python train.py --num_hidden_layers=16 --positions="learned" --qk_norm=false --optimizer="muon_variant" --lr_head=0.00329 --batch_tokens=[65536, 131072, 262144] --doc_mask=true
Each number is 500 + 25 x the weight over its row's rms, rounded and kept within 0 to 999. Layers, rows and columns count from 0. Numbers have three digits each. The size before them is the row's rms in percent of the matrix's.

# layer 11 MLP up, 2048x512, rms 0.077, rows 596-702, columns 128-191
100:497523490522496528501509478483532523502502496523518530499536483437459488513525505523535471529467471501501554501525469502485500516480504506470518519501520490505531507464523502505502513485460476
098:498478506529496513533487499457532519535489509503522481510513513529521492548437450507520529501505500468548502544500470511559488482455495492543492537466526498482523480501513503512522540490537499
099:533453488518515532545507475529534441523469476484500512486466525469506532468479531540500517477515508483501548557451471529494526509501528497504512502488503504493518478488444503499446491519503526
095:559501503511500560511487511512510490491494476491488488476560501501522511494473478511505493534541469506493512521495465533523493555496503470493526449505504491487464506488479488502529507507485525
101:511527524449488501487501529460503435521509478497468488468517519542471532501476518445481473473521496516465501494546511498483507469537549489470486473482500485510511505490477551460495503504527481
094:514479465491529508512475507489498479487481487502464464556521496510480502487487508506537466533491483479518521544504518468487504516502502480470506490469495526546482483507545505482481538463516486
105:505491519520482519497522513540543490465503529464531461520490503492507498462501500471525513523475506468516476511465535529582494456537495529515469463483524520506499462579440525484475501516488519
102:490485512471510480529493474504452498504477500486514502533550546509520521449432486496491499534463527479467504527492453498484527506490508528496464474547463521436487490481495538532477523471478562
103:473506505512511462527527549461486516500512487495486531527505462493517517417480519461503545505496554494445500478530492504479483475562491519479467528497528481494532490491505516505532505525482467
090:486473488542480481480473501476503496466523524478484499466466479534490469540471523507516495500456504483513486492490548520493512490484523508509502538534481501477499469514478503503543512543515487
096:551514483459505475472482518455464467484471523564558568475518500470528475471508491518513547480557552499452521517499485492531463523499497509499503509503507511506529519511510487482549480471510487
089:501495490504537485501538528531450492486522497474510510523525476494519514507506495534545536519507527522487506523486544470555552483506512515478511494502520499506487544498469494520491506478521475
100:532477530514509504469498521527473545523534460459496493502505502502478542551479523506521478491494511497478499537491455504494497457529525485505503468548524495488513495495493538518533518527513502
100:487482520530485529484498502446508534488518533504463474513493503529498500484476477526517506516473499511492493485506508547509508469471499473502514488495565518486489507529544525491531447458525510
110:567480477513527541512506509483454493494531476484530531464526495528532469507516496449458523499498512479476489517501501539492505517515514531493534476477496482507514491501480546534479495526453495
097:479531498474516483508503547465519491514522513466497526533522530490495526538455512568518480515539519506510546501511504506510516525483510505459453485519512528494524523485463494501467478470473523
090:519454459505507497483520497510495522524504510529491471526478496478480557486455505498508494534516512512509488502498486498505458517508532440478509525500485514534503487499533518484522512503517489
106:507483537500499505404506506457529483489469491469512474482487494502523514507510454494544523543470468474506476549481501452528512483507472501473512534500508460520505530540478544441480505489501498
102:495463490508456513518508525519474462507510526479457473455531479492535470554516501494526500479500478529484487481512466499529528524496511487475500499486504533510523491514521538479464505494484514
095:536497481470476530457517525480546474504522519514502475522487501460469507483511475533545476489490465498474554499478478492496498506485498515497474504513535521487476491475484516487524532529517489
106:498478534438487471507514474499474503469516488464455528500497498502460523514513484510503549500495502528505536478477504453510515508520469494521496473507513507524504551483510519477517536531517509
110:456495547499559484490496562486518528495499507504464525496476491494478445493535487472482521468506499524546477503512462509472464461506479472486492482496459492492484517471537523489479493481553524
098:521493494488514538538530527440502535510469529512491520495501485395508504518519540498455530509457521448492506469529460515494484498502500508518490509506490553501500523495479500517486491524479515
092:494514476527500475526536500502491529483505496483505479467517485525507529515476508486508526480479501487499522531493507513463566502512545450451491477506473484472547462481509513531498472533514472
098:528466487510474470495550496552524475533467532494495496486516528505513509509462486535494469503520488503486525455515490497478471500483483452511476516494497472515473467500523514455510512468465511
105:457507521459438482536551499467476464487523538464483562508501533498498548444506470532479523451487491462536497502536519528461515515516521495523480509487510471483556494493461561491483500520480461
097:506458496483467469483498512480449526494492477558507547466499495474532458512473470486523492513526528487526477523455531484496508492483482510521522495518523490517522493479514522495473509485499461
098:525490480529543515472493496481540498485507518485513483509534503483508475498494471490504503464520468525525537504518530501526467508496530521532486500483456487487506522465477468520474505479525534
088:506537515493469488531502507497472502494427510483494539454491492487518508498496514506483476529490546465481478508513491497524520516522504533494494525506483500495498444493482469513475537503499518
098:494528508519487521515506504463524484454472531480532506491500517480520493473479525551490513472461489492505523494490494477513449512513472500488495502474528496464498497525503476539543510544522521
091:498524468504507512509508490464535505467458488541473494509498528480515503507481510513467551458518523452479499520509507513501513509510491501474518495488496499472476505517492461526524555505505522
096:468568495522470515457478520513497485455473480497504512509492483485505479506457510535527494488498492525474516498497487507514487468480496525448569535525518449502520477467507513481502479473501449
099:508501466501520458479523478495495537527501486471460505522479522513486466524450519518549489551513494545493461482491428509476462485452524453487477474473488535515469486483499526554538517486496474
097:510497524515499471538506486493474501506492544510490502506527463504477486516472520559498486463515530489517489471477526477449498498485514487485524484546486511470502510524524500515588466529535484
095:493547506467519458507514480511470493465523475504518524481514494540518487503467507482482501492500553498529502480513526484461480537472490528520477506553492512489464441497484505498454463520491504
098:475484500510543502535466516492525515509494537453458481506489480458525526481487471508488497502476488509480479500491492484489505469478521487494516548532531485478499472477503552484509481537497551
108:502462481462506509493522507471488461467527523507479470505530528488492494499474491486473486428483489505486482489486501557499554480507484476501515518475467483500444495426517489512534492496533454
090:493512530511506532508503481478498553508486514515504489537500497477524523503526536517488485516507491514481537498497510504486520472496484463466515523512514459510485536478509507473471511577448546
102:556496474482467537497507492495514485496524448469484541532487478504475510479485527493526522450498500485483516531481494487472488497465537516506514492497499500496478492483518524517517496487519502
107:480513542511527487488539456502543507519523485512491473545520495446466462499449505475528506518485486459520503510519511502518525490503474566476454484476479476539499509479479515470479493523521495
099:502535479482539529464506493459483512487522492496453505511503511494494518544492483478496481486518471510494478535475514510503514498492503515492508513505514551507500452523510537456519482528473510
093:502511516470511528484525489489548506496469505480523506448496486478527485504477514500495506471435469481515475478495483562549487496487519489504514501521477474546445487508504516568484498487514535
100:502509532465520473478492528484536528464487523541514509485546486523505518503495524505508507499518509494459498519514474520504501492469519537509464511514495486478497485540455533483480488496534533
097:538479504521492484496489437463522481530488508497494467509469566502494490495457442537495464463449543496478528483458547442504523485541497522483513517490486457509554466453461497487487470519469528
110:524550508517511462505497509524512534474505526500507532493491514458483482571506495508526517529494487523461477542480520537485541489476479503511510474474490498504475509503461489493507491471490497
092:509466443533492529552493477489507494477548522524483542507493521508485472518469500506514502524489476517511509489528493508505512470536522548422507477512498540496494487535484488486521502482506488
103:493483463499491526504531497501493550511507512513541481493499495499495463506491478518505519468479531472525470519470467525563493472513508492466522461484490495502507532477475513496444534494504478
101:489485532473488505492513501457517489525499481471488480541537501530505448500533482518493533513570505497512491469512517498492495511511505508490480505499449522528542487514518489537510476506502495
106:514425500526456510545470498478458534483486507541475506565499500467489511519500526469488485476485525498502482495478540475545515544466511526559518481490489498498508494491458486519480446489503499
099:490528499528510489477511395448498526554477491530541529435507480488541488496481507485498504486534519503502501558510506515495541530488551506526507480470512521476500507520502511456525500486517483
101:523538514470526526494508457476514508474481523498521463533531507480535500528497523492512549548472509503477502473506526510471521508473519494482489507446457511514525506533498463510511485527517527
098:493538500488508514510517492462483446533502491546504546487485493458524477496471486535485499478481489493503520498519441498479527498505532527477497528492507486523519488468516530499460516529524521
102:483492499492458479471540552496497496520488512485490521510477552485534475480448485501498530443511506481511516526481530546471537556503491489487479471504506508521522472516491511467509515497500486
103:498487504504536517530494489469482504516497513524509518498511517510507427511497479513516513498519483462437519467547487475500515471495471482552502482493494490464531522502457478516525506499468504
096:523467544510474506481527532481451519471541502536509515455531509486500503491486495445476512525509542490479517537505513492462509505541539464548493556497497530475532509498516497516470512475478494
095:472492541558524499547428507475495479532517553528531522486548501545516480583521539513518529531459482511477462494538519497518537517538503462499543546490471514492469471502504474506519473496499483
096:493500470503498500475511512510542480441456516470471462522491488471494528539522503501542526483488528542491532530520509511457499518543516532495452505495505482471491489527491490478460468529541491
102:478467514530516500539488479474507519482561471492498486536485426518502497521488469503547503515551471508458530460514492531490528464474513491527461497495496490509483477502496526499501471518501475
088:501538503492524500475534517490507518543542489497511482510508491485554495430502477472475503552437488469509501510479534510522502482479503467507498511511526513508505400503526475476498500481508519
104:508522485493526507444508525525494470490532513535496478502505520501484492458470480503521500482512529473497522517460480517517472472496455466478478451490557501480503540491489520525498430522493472
096:457492524526519519491524499491511499485450501490499510501509443497479533486469482501513480525516483476523529481515508490517479485477483519483516537509505516529507468475508535547567490456488483
095:508541477520546537462491477481487495485489510555516511505504486499572481469475479516530488465524499423503480470558554493546518453525522523512489497504491487503467505506506519517501506509505511
099:474501482489505522494449512484520508479504473506529501474531470510502510478525513477513535531490503503496486495502489536465526497453520479490522470511496505486494469449534534497463473493491471
102:449489505566544488495517506440539507472507528514551502511502452524478475523524493526469492522496497450522478522478514482466467506506487460506455479524485470512522515531507522480490479501515481
111:519463483493490541520513531520504505474507517510568467520483512513489549506496512518506532501549510438513513502477492501518549471439499494493489469538497490511532490497510507519519530524538486
104:459469547516516500541497512453497495473449477513510483526528498480496526500487498495465481507523491529490532524467484504464520506499540529518532502481550433469494488494510522504517433423497517
103:472460531444510478493507497436533505465458507500534450513485512504495507510488530516511528494467510430510486512462488515531480516513519516485466525510485510541531501492496517470473473489536490
094:539514500484487498516441504491510489512503535505553500541479483487530569516487482493484462510491503479502485506443492502495488512469467460474535432535465505490497512502488505525492480531495504
123:467563456490539522508531565484477480468467534503486531536553539501498454565503516502524528520479508497516534505508513504502508492481546508509477515485552529511455506543519488513478480521449491
100:515471478500508531546506530478493515475482488512530517539519485514502524481498530460493580480418509531518482472456493466533500513485497483529461502519509508457488481513506477512515510472516482
097:515552495489517500487460453473498446500568490549527490500530550531465511526488488478483494492450521479518494480482468461518497533492490472484537488471493497512517516468481488473501519496492479
108:528517523483510489510499518511476476494521528508535459492527522495435504489508509474475521473513490489494543541500529463489506482472478511499498493519534517529518487492480551485503531507527439
095:508512507512475490526510484482507487477499497522519486465512488535533503508494457550520506495526485505501522462460464516534480485500519472483509542499466476480494501495520487501528513527504465
106:488539503497491474511503527499514521542460485499543493464500475537539483495447465534502495491508534489501502481515504518515545521464490486532537500501504485485544508458500522449507458500500559
094:502461512516535470468518485505475475526523522497528529467521529488489543538484481505467533514518471492486502556444504493484511522441472498435481487517498482512467489556479541478506475497510508
104:542485509474544532488489519496512493504492496507530522487492526498468476517497493492507478522484492500508515488515501502485533542533510484516467468526528513502508514527516509501494507477504499
102:489479462502532517445522511501563522510503501502519505506499498504503500497508502508527491493463513493465512466499505507513468517512517562507537508510504496497438501496514525496498508481491512
104:490481496482479474448551539519486529532484478498456488514528512480497454528484457508521503527485469502495479522518504485470488488473475509515462488504470521489501535496486497482482496508511527
091:490463489522508502528559504478480465491507477444498521519471525479492486453487521517522566527506536516484526458526478522461505535515510464495466490528501453516489502497486521509467516539530528
101:487467524495467511517524530554500497529532516471549506529506498447514482502559495486497500501496497506485464526554507528463500499530484521500545465519499462504502517489473471463518511504465519
101:492436471495520513513498491525495535517510453484468540503493513480508533491500501500495515479490537476527489476480495533472497488500493483501504461479497475534540525512526501519533491523486484
097:510528498492514492486530479545517497492514458534479541528493483521471553506530484505532456533493471482535515501526477533515488453511493506447528496461463528492488480487517514500478495548532487
102:516469490497534499488551479456494515529524509481490488493507526505500514501456481510511503503523518470493490503467491451516495487490543484502485465501460516517506475480496479490509495477415481
095:472510532454532501479485491481529478571522542511497507481505447500472493498545483484478514529535484506527530491535502477516461501519504473512478492515537512461499465532457501496544482496519515
098:516497474485529549534542518496521502526485468499484507522495473487482495505489472526536484496486501499494500501507489581536504452555457533470500506484477504512491495544509547462476519453517497
089:506461485534502519509495468524528507520504515486477508480485522515535542489508484502515547488505509520487549508481487475527521548558532500495515516494486471540470478513504507502556478514534507
101:530470461458497490496494505490497535515511500497516539501498498455522497498486502511520499518517455525458488478472506475535516517467524494505478516521453512507507524476509501471510494523508496
105:498525513498489450491515502502510496480510497485505495519476480512485477514474502500460552521529527504476491486446524518503510493469461530502527498500478473517514441487467493493475507520490536
097:506443486511518500541514553471491500477474469466520478546503451504473541558516506495480496521481474518502500460521522442506524502511523475525521546533509517483484498509506508480490487495561544
091:499514515493507488493544495465472465530504537483529479495516492503489511511504483514492499512501465474503512513515487489494458496462534500448500495475485492473504491523528465468512513504533476
100:546516502447523480508499454520543508504498515501465485508508501477495483516506511477502512493484543530472501503494513526537498498529527471424449460495494513459515503475510529464484514496515473
102:529502519502475551508520515488476466470513537464515496497525460499515471489487530495478519464490497501496489491484497494514513488549524503462527488498500492495490508484516521550467538472477507
101:476498509534510523539513513501512470525488540483490478516533491492486494517532572583488473482485495493472468503458488509507484528512502485511527487522480466526454522506506484518478527512496517
105:492494524529510499530490492493510505511469506520507460475537446534518505494517507490490444518492482495516504471478503474485521491482504519507435451509501472511508496457510495527518429473503500
094:490508473498463500472484499481523513558506456533522541538519477510556466519477527519491525470492520467497554521499501521522512556507465506505494481508467479523487520477477488486508518500500493
096:488440554488530496459513472462488510520522479510503517509503538491497507518536493504507540496487472484491488502530476509514517458477521504475489502460539447496525491479526504482440485516530491
098:459480508521497475496528531510527486422559492490494503503494497530514513500471501485504538507527556516470533464532528465509557499500512492501500509501534536515511512507467514502466484497496473
099:514529509509455513511523517479480521519476506482497505489491505521495513526524485494518513483468518504501508470467524458510490495495497489532502537491504490496469529483485512484480508518533498
086:492493480487524526489469455485498530501503503497488507505520488534486515497508511487510549504521493503549529510508526444476504474481518497475485473447475523507520535500459504500527497482481480
100:545504517529475522506526506502483477549491513480520508508504508484520529487518481496554532490479477523446514513543533510494499494471505459462528526484477480515477502427520480538504489495485519
099:517494509527449467490447513495513504483486453438501521462495461511488457464491501520469507514530492472474507496530502500518508496490477474490489489470488528497481498495476478534489510477481536
098:496528498537508538481496501514491462460527509501529510455505469464490490512489521488528494454494489503482462464481539486514548439502480464514512508536501528523508508487513489501461472509473468
107:458498501482489493491542488424499487508501437453463471512535520497516461526501527500496504532536470509527527470525519512487500513472513490503462483516495481458525523555477494515482493486511502
104:557500522507522476532479540519488479491486506495490508512501453474490454501517495498501520516512504511507492491480500505508520522547498512508455479499481501516534520496504512496482516495488483
098:496482527527478448455507493501534515526487471520535509446481499495455491485488493491463491502514487533510494441473506501443489514526481512484494502475507485525481498516529493510524532517513507
098:505493532497477519486534533501516490475460532519508502503496498556510482493500491459479526473449549502468491482478483529479548490530481480481488484507524530537512476490522519489492461480509531
114:502533514462498459556510435523516478540524496480495497522511528500481483525508501463514500553512498474494463499450498483490495526458506524530482481530481489492520495526474505503502500486526484
# layer 11 MLP down (transposed), 2048x512, rms 0.121, rows 596-702, columns 128-191
096:481493477472474503451497496532489486539513512490528441515538510487469565499500500493518549474523505511471487512520497476513492516523521481467477490517495460480491518511498503508479475480512516
101:483476530503431520517529484503516495481460496501505492537478508439518508520528495526526476499525512520536489527476521492494469504447494480515520516496468476485482528461534478546515533496525521
097:523463453483496509559522497541516466504492527486503459432522449504469471509486497526509524483518498527534528512485513489498492499487499514503502518512496557499501511465486513541525464511486485
098:492509476482491513488457495483513506508497509509512509527498542543499515505490462486480539489531495524516488498507499505528499539508509530452481498526470499523494483524475493509495450523560483
103:475485467547483512487485506506481496530484511489505483496528458545481502461523497487505458474490540519518508459522505465546493509498441456530496518539465505449524511480503429513499536536529546
094:511480472457474485505538473557523472554510520482480511479493524483546490512510491573497559508499498480492482498476527510516482504498475495432522552505484495523514511535517476457501473504495548
095:496502537481512488537518552478517503493462531531490465537507512528510562513493492539484476498458442563489461513503517507490486492485533482534538509503518501517504508496500501508501492527514464
099:503517476474492498483500483515491490489510494515514469527492524499451519463475525473529507487512523507465442447495469515513470516491502508455490481537501542535525472509548496475523485474483502
099:494492496517487520444513506544501498505493521500478499470529513478484481562470505451437463493496440506532500474538547494503494516489476490441484477523528511521492484464502503512472506511464504
091:549504509528476506479480498523501545479454496521509451536480525501495490519464543522462519493524517462450495508522461480496521497498491485481436462515495531488485534508537477529520531517425521
096:501514479497512498500498507500494464511534513485501498516522468510511512477498549502534514489519531485505494533519502497485469531482495512523493517499512446518525499459538562533490542513523443
092:533504505506496504478435471509530484549498516502456568525528536495465484519529469532492461490469507447534509515457458513491484524496532514487525474500494516521494479500543518500505533505491503
102:523520486538502535480545498477506528501517496487545499518514501537493557518482492499478538499512509497504520495472535527497516505490472481479545483483496498496512505478506475482545445489498498
096:505521472498496485582447488494479555501532482511505485498468508528495500476447500535532486520464499522519515499489556471516487484552505489502485507479477529477481515490530483480498456490502508
112:503467481513489482506523510499488505495562511514513497442477536561491490516487455491474490463513512537499480547517517522516484482528522479488498493499510524554517524489470458490484510538485524
096:492542500485451442497487475514494488485536493470462499499478534489489453514463483524509473507518493471497475479484464507552487501492508522481533547505525497470524501544498529508456462507529491
088:511465531517549507519447515540513506524463511515488495503540520501509479494510495486460467519461537477477521472543513496483535476497503493489488516519490497503488510480473509523506526487479510
103:550484460518518502515538532515504484459516518523522496474489529502544487541508476472488496500515521494507497525510521455565488498514521468470501504483482492540492528488515487448478489520488424
096:537511554555508449463493467482475461528516518518484441449500504474515492482497524507522492497522466495468524446522452487502512509527518480476505506506507524487513545509498515498485549498469492
098:505493451515550467497507490506538500513500514513489512470465516477484540545501466477528478463484494493510537518549521476497444523566496517507493542505511496474504519512494549486519476526530516
109:498508488516478522429497500514461508471493522479498521457514490504461475446551516493528514503512525473526488520467502510473456479499523550521528495506498534515486576486519494432514510544473519
109:495513527495520482524482504480530487505475523507462477487487476520474471516512513478523500532488497488546510499462465534485552457531452502528469501528482489526470500498519533518481507504496486
096:492564508510504453515465463514478516479534474483519501480484478448473502494509514504472467468493506502517506501491526554531490495533509503504516494530516473472509479508528513464517481504501468
102:536491519545514504485540510542463469531507499462522448515530496591523502504493459472525502487489510484501518492479453469469513521445499481496486502479545507502483503512476453513520496515509458
108:521483488454483452526502440508459522532504517479509516476485482512431528514499556503515475472514485526536492477491542495504478506468487519485527495495485485502506510499488503522505559480510473
102:454515537533478491496571482470493509468514483507480495527493503528516496463502511518506550501459488508500500500519481497543500476455512481478556498479512510499456524497526516499508473501454509
098:483527523505513488476495510530493480522520454479468486507477507497526451500501506491501482540504471502490446513501500522503490499523499512518510491492500477490491459460497553536492487533548525
100:568520528503472490486503507503479469499506492512541520448488532487486491485517480485576520496501494478461518423515542515508510520502517488476509502489469548499472470491538454477476464524516474
090:527454505466500493502514453517527508503478471484466525493481532457477488508478550498512516501502487498469493496488487487453515481495565525450540482519466533503534508490519534483530479547492553
102:493511511514513468462483508518516519519514504525541530465534519522469528484472496487496474502491467493465482496505518496537507485490505509524506551507531504457485466540516476542534489499480482
098:473460480506503481507481479503503477528498527499496506496530540508539502484515471506527501526515478493554471518481496531493484515484509512544535530471530523489510464486509483483492527501532511
101:512482458502528467552530532536510457534517470523492513418531501502511467492453498540511504530484495499509528487482505519554510515494516472488482512521514556507490525510490486499510484551463502
092:509501491500507510508518467546467516476521499496462495478480566503498521546486512534538558504462509502513482567513496494501482537511504545467493545464489519546499549475468507563510509471505508
095:525476539538462504465513476548468482465505496526466526477469497490511442462520482507503501533437498514492524529521521502529525486516514502505485477501489501451518490519518518502538509496518477
092:456483486476453499481505449524509509506515564508535501481543431517454509482495519534507535505504495542484515514485494515492527572463486503488481447505534466472481516547531503510506495499498433
095:488438508469510481499478509507535496495504464530483539503529508475505490494467510500486453445530551516498525476528504482550481507491449495490475511511512532488504456471530496512501503470468505
111:536472455482488528483468510511482479521526513482461504545480476498463444518466463492469499454480511512527507528481500529454529459529452519513491484512488536491504490476523502505457482523490523
091:482540497507456544507483486514466510518546478469468476498484484490498488512479512491503516534466519470493516463533524523492516458504496526503500512472481512488500467543521522489469514498543499
104:510469480548463445496514502537520463485473484555458525494487508493516507472544541545476463511514459479467476487499494495492526501479512506455466494549529519441447517522521496476508486502487518
110:498514488506466497498514475509508509525463486476522491511526496474517511503492564502483468495496537505512544486505486480480493502488475489481490472487514476518483488485454473479516486490506525
098:462483473525493557514479475515501457532482491496510487515511478542511521521483533506516505514474503514496476509470480498493549505501492477491507463440483527512494471512423452514483465462496421
099:496474482494478515474492524509499544526486483455503501453519497497493478501525483500506472474490567489514503479514463444479461487525502491507522492529510497481525478479472478481479505472443493
098:500481476484427544499464470483535495488492525501533475445477497527493471478497502535497466517527472489512507462477500558550509515497479506502534481495498480446463523533507486534477502446523459
093:466511480468517482497500478516469487510512479527496505496477527503500517461485513506513459510476493504494484504495494516481472498480483505511504536531524498519496508518492489468459537535528509
111:470547547493519501459489531512487493480512490496519483506492507490468521523477512539493511476491501485519490509467528484520460509509523499497539504476482513501468485495481486511518516496483529
095:556510506472477515488462514499482483450517490498506489510512540502526481497524484519497502469509504532525470483500482521492469494493487508499495498500466505458531457526498491483531494474496499
106:493531470525473502495528507502499468498510507513505478465511440463509537535493486478505517524495483494533526512476491551509452496475507464481523465498486471522503476511516490454518531493528530
104:519507490514450554474480482443524518524529503447506495480500512455505545515559519481506527488512461511464522513535496480510486486512517510493481502467503485490490507509513495513466477510548536
106:567480502474479542532479528517504519522484513507469509513466474479483476522486530465492477504559470481517562522460489479485537489475473488497467502522474504495493492502488486544484456497486454
098:485503544502495436518504482509511477542515513534490505490476522501492469512470539474528477533531470520520483526475471515520528476494526490440467514496469524489488462486501509518456452480514507
100:510504516448520507508503453516454505499572495548500483500503542503532498486494516474503498479496487515472465481507530476521507456455474495508489480506506514495541476509534455494511506503495516
095:517449516522511504483522477497541548493533502501527515512505519532493508502520477519514516480475482523520489475516525449501502488465487528509510498509491513526500485503516452527459535524493496
102:537526438499502484518544550528502463564470471511491532477492515507498440516487505532512503487499497479484529538517500534451511504476513525480482525499477481493500528515437506513502484515548501
100:503499488530516461486484448485508487480495486489506512506476550492524546498466521540529484479482492496519503530488497485454517489494519494525494528531528530486469496521517535487509489496468461
110:490502512491497469455487528491505459492515469513519507536546513519476599506497497475492489506489563471501488525485500525491466528508500493475489476455492509496496498462486508499493478489515505
093:479446530467507505492504526570487507509595511472509570509496508452535549537454513476510478514508475528495493514465484568492464470533485470443508511497487451557498517459501487536506514505496479
098:481507485473491477467508494500522516480483495500506461482479561474495523502500506489504524491495482489500523483543528475470488504519482522520465523503497504479479510516481476507491472499563491
099:492546505500481476528513512476527479463494498504490475501496501516500471463489523511489487515497490476526515511497534516581512480513544514485521499507446494519514524549470510447488504532505476
095:493549491516449553556493472507488498513503492530471491525472497504508468510495495506489476474491521494506541436489493511548502471512488520479512458534481504455538477524505473486495476520464520
103:527521495514503492524515512519492490481454498525482476435521525485515481499528490497513539477523472462500471465471514537520526500477521470499484532508470526508536531538461500529476517534493500
097:545502467517479491510493510503510482498517470514492515494458501513481493484467462512485476550473483538474538503494465518485469501488478497517556477531437482519486495488461505503484517467528517
097:503520445464541497454487540536495494503523524518492487499520551475502485488504495507482456501449502513514472519494533473498466443461518502514489503495473510497478506511521480479482484530509542
102:492447521480503504523516459523511510479493498497524511502500511491465502523498495479535547526481519499509515461510544527543485508515464530478508519502478505481546489553484496460481513489520499
103:447464475490503525540486556488456514536523513544547503471495518542477486465522490470498511547471484447534523537499424546494505505494494475464513481485486459517525487488525495498500495525505509
105:492487495455516494530481483504494505476537506503512475532540458530502502498479479500532509518491558511478499482512538512501528498480523503493463489483502502494527479480499523525558526464534458
102:497542491499481444504516553505514494493484506465492507490517480520521524526455527535526492501493517508516505530455463479513509492521467549520506491496514465460515517510510508530458461480535514
102:487488513520474544502544494475502473507476521476496505497495488460426486494498527504523506539509531529470520486481502483468529489543495539475511502523487511468505501494524504498496469487525576
090:488474530494483483479474519477490483527499500491473488479481463481498510521494494481513563548497491494502481523481533492476497506475494475473481483522490499498489543471523507469490517511508501
129:483530475468534503482610499494473504476448468466545531508515534479509485497493517495501500510488471471512516505499544499518522518497502513524516516517531542504483491519499500513484552486484505
103:528468465462436522502511522471487506464498502521521504505523515514502493463504505479505509498480513440527486510546508484507504497516513521499483475493532492481481472483472468503539504517498489
091:507462520485522508524536519473503507505500489483474493485490486496473515494487504496483481497493522496489491448519469519480496490507516514517511494522494445447489518526530529478494513504475473
114:497479529531485447510499504524484446481496529474506503486535489507508507483502503473526488485485513475490508538495467457497528447494492493505493490486496537523501465514488508478498515497484457
093:531501517532496508498462495501475535525508499505466456511490517492506502509527495464504498507488501508478519463492508505481522493508517533545537512494481501478490489506533537504478508483501537
105:487527513526487503516423497511500522510541528460442532507472558478511518484488490521486524479507526531549442481518520510494505488501495509504484470476488516520456481505554504502489500482449513
088:485513525497467508581471467483504535465491469456484519504501510486498493532470518498488497509465527501492489499475511493462498523498488515491484487501488524478482472480490511481481512541517461
112:496529522487495449524432532498479519489501463481482532480492493472464534470481523453460519509499511513507495496499535532503491531550477510499510503525528554502489463511509508480525482484519484
105:497489525459528560457524526500530528485500507500513498477510499525547548488505451523547476527471483499511469528464527477478505478526484527495536501518512542509475483468531462495514503508506534
105:492503521507469517510469498524526525461520491529469503513517508542485511498534499541534470444509495482495520525477502552516509479532506503476499456523491489540514503481477462489497481540511475
088:520496505511462474509510486503496492482523537506525505477502500465512481479502534484484459493514499494543516478500511463489493512459498511516500495487528482534504462473480508535455528522478515
102:509492519506514513555524532512514493492525492449451544542516536515462475520457484475475494522496492498509543467513475494488522496491576528497496541527492458538485517486469467515497516510494489
104:527501475511550500517492449477531494550502514467516502472483538482473495539513497512506530477465477497514484445417513493505522510475469528481522523549548477496484490480516534526521478514508471
099:477492497510501517505467518487480502509460504499496521509496515475521504511476521509512496523506503513465529521483481484534548468475492496498498530547485504513523477514508491492522499497498476
106:502500508568512506499516495475491476469465470498518528453513434533517572530474486518485500507492525481495464488498483489498511479484530494513520475472490522487505491499454477529483498520477525
100:484511464470512536481505467502491486528458460479494436468502507518489501490452461488537483516503447514520504497496505529509534465531479495488541459508514488494507516529542519528519416471513466
107:529522509513484503517503514470515505509471508470511513557492480534505494506505522528512492491477478537509481539514512522520527473525441529489494499488491532478493516501485523492489524546529499
091:467502499463514464492500512572457485503490502484528455510497522485463512525544470498450501522502472482521489505497532503510490503467527498520513542481534526468498532477506478464452439467523496
101:461463569512461484519490511526473550468499458473481544429499530512461487541499549483470511483488522505500514513508464436463530517505543517491524460513501474493477489545485482502490505523538484
104:526542507484485552510500542522456470556488517461558494523467523514468484498477504526475490504525500527512495483510481501491501519456497513459500517470523512522495508521490454517475472508525514
097:475528512532475503485488519499507496450541500535474516472472510497512498502465481501521479534501510496505522489491456524500456430512505523529533470483472487496492492481515545533505476489518486
095:527530464492442436480485518541533548517486471518498524502488491472576527504511532490465504481518488503478488491495506513528527459483490491498541483462521482518494529501539451522524499463482531
101:498487461517493511505529514486510497495464529499525513499506491522455506520518490492547490549511497483500497519486547505471443470490493531532561518493490495481500477532527505474473481484525513
100:483505513519532541462512515509473517493526516493473429502509482512514470457463538500469508566524447519519502498482473509495507528485463513510482495459490482496505517490517472498532492501486472
104:537509505487487523467491492530474515525487513488512529531517517465504509510496499471505479457483477542461507504480438484483496459585474517524497492534501508448496428491483510523500477490520481
120:492503507462492447527543461497505495492483492465527476471484501487521510475509533514479521532521517464550508499473497502463518479494466497490486468496490474521507534505520498495505487503485475
097:490518462495495477484487502499516479541499462468496505456507499489529475505500496482483493496487521472547491518518490467532502516514529478473509518491483513489487479512498526458515503528497505
101:518516484477540485490444493503460490497533470505516507531502486471483523495517537502482517494493547496474489531502506487512480495474510468505509505514516496515497506427488492486457427483473503
105:479490481522526439461525485463508498497529476508495546501547559553482525464472489478524510557484490462546495551505450504475438472518513482509523529464490497473502475496524455478473545525510498
099:494448499496549459509471499512530491536490453514497474468480505513542526485502477515489508532508472496476508499537489475465518517493526484503470463514522501507503518483460508536484507531464492
087:483556520503477482441492518469488500499488495496513496514498516449493484516507512470540454524529511545497517494522484504496492492502493531497518487507490552475484479458491502522504515511513481
099:463492491502471546487488506508476511481469502515532491461512503514508523481508511527527524494487492523504516533498469509470486501498493496515489495519488499484506514485506487522544528480509488
092:524463481476508548478519504469513480518571479499528500472504484530547522482506521482486479520471452528522481442492504489490495515480524499508521465502488523534493486498536478495512484481510507
102:470482523494491492495466461474546513482450489513479512497526490491492506495538508519498517492501492462511505523494497495472485482486490483506533515538482499504501488507530491491490568531497473
100:534510530497491529482520496513515526488504493523441485494519510515492485523531529510525495516494500468497518503512554502493482525474483534495473544511499442474508518538512498556538519511506497
103:471515499496435513525499495505526487489486497512505496479512489547535504479516488522482547504521461497478499517524477502492513472506525508462492521523523461444478513491512459534486486507508488
098:496517519550481468484485487517508494479492462511502499492469489451506484504481492522485472519519514487460472522505534536495547475541487534518485491501504506516520564510513495534448482499491486
096:500510511504502490493527502483538497494499491493476521488498486548500406470518514479508468514473512508493528489490532494493520495493500488507518495502550509510526481464541468475537449495517479
123:526433449482481449458523491495490502487471539516518500487487507506485467489499491502504477527485503505511519503535545460514510493508506472507521529455533517459469497530482487500487489504502460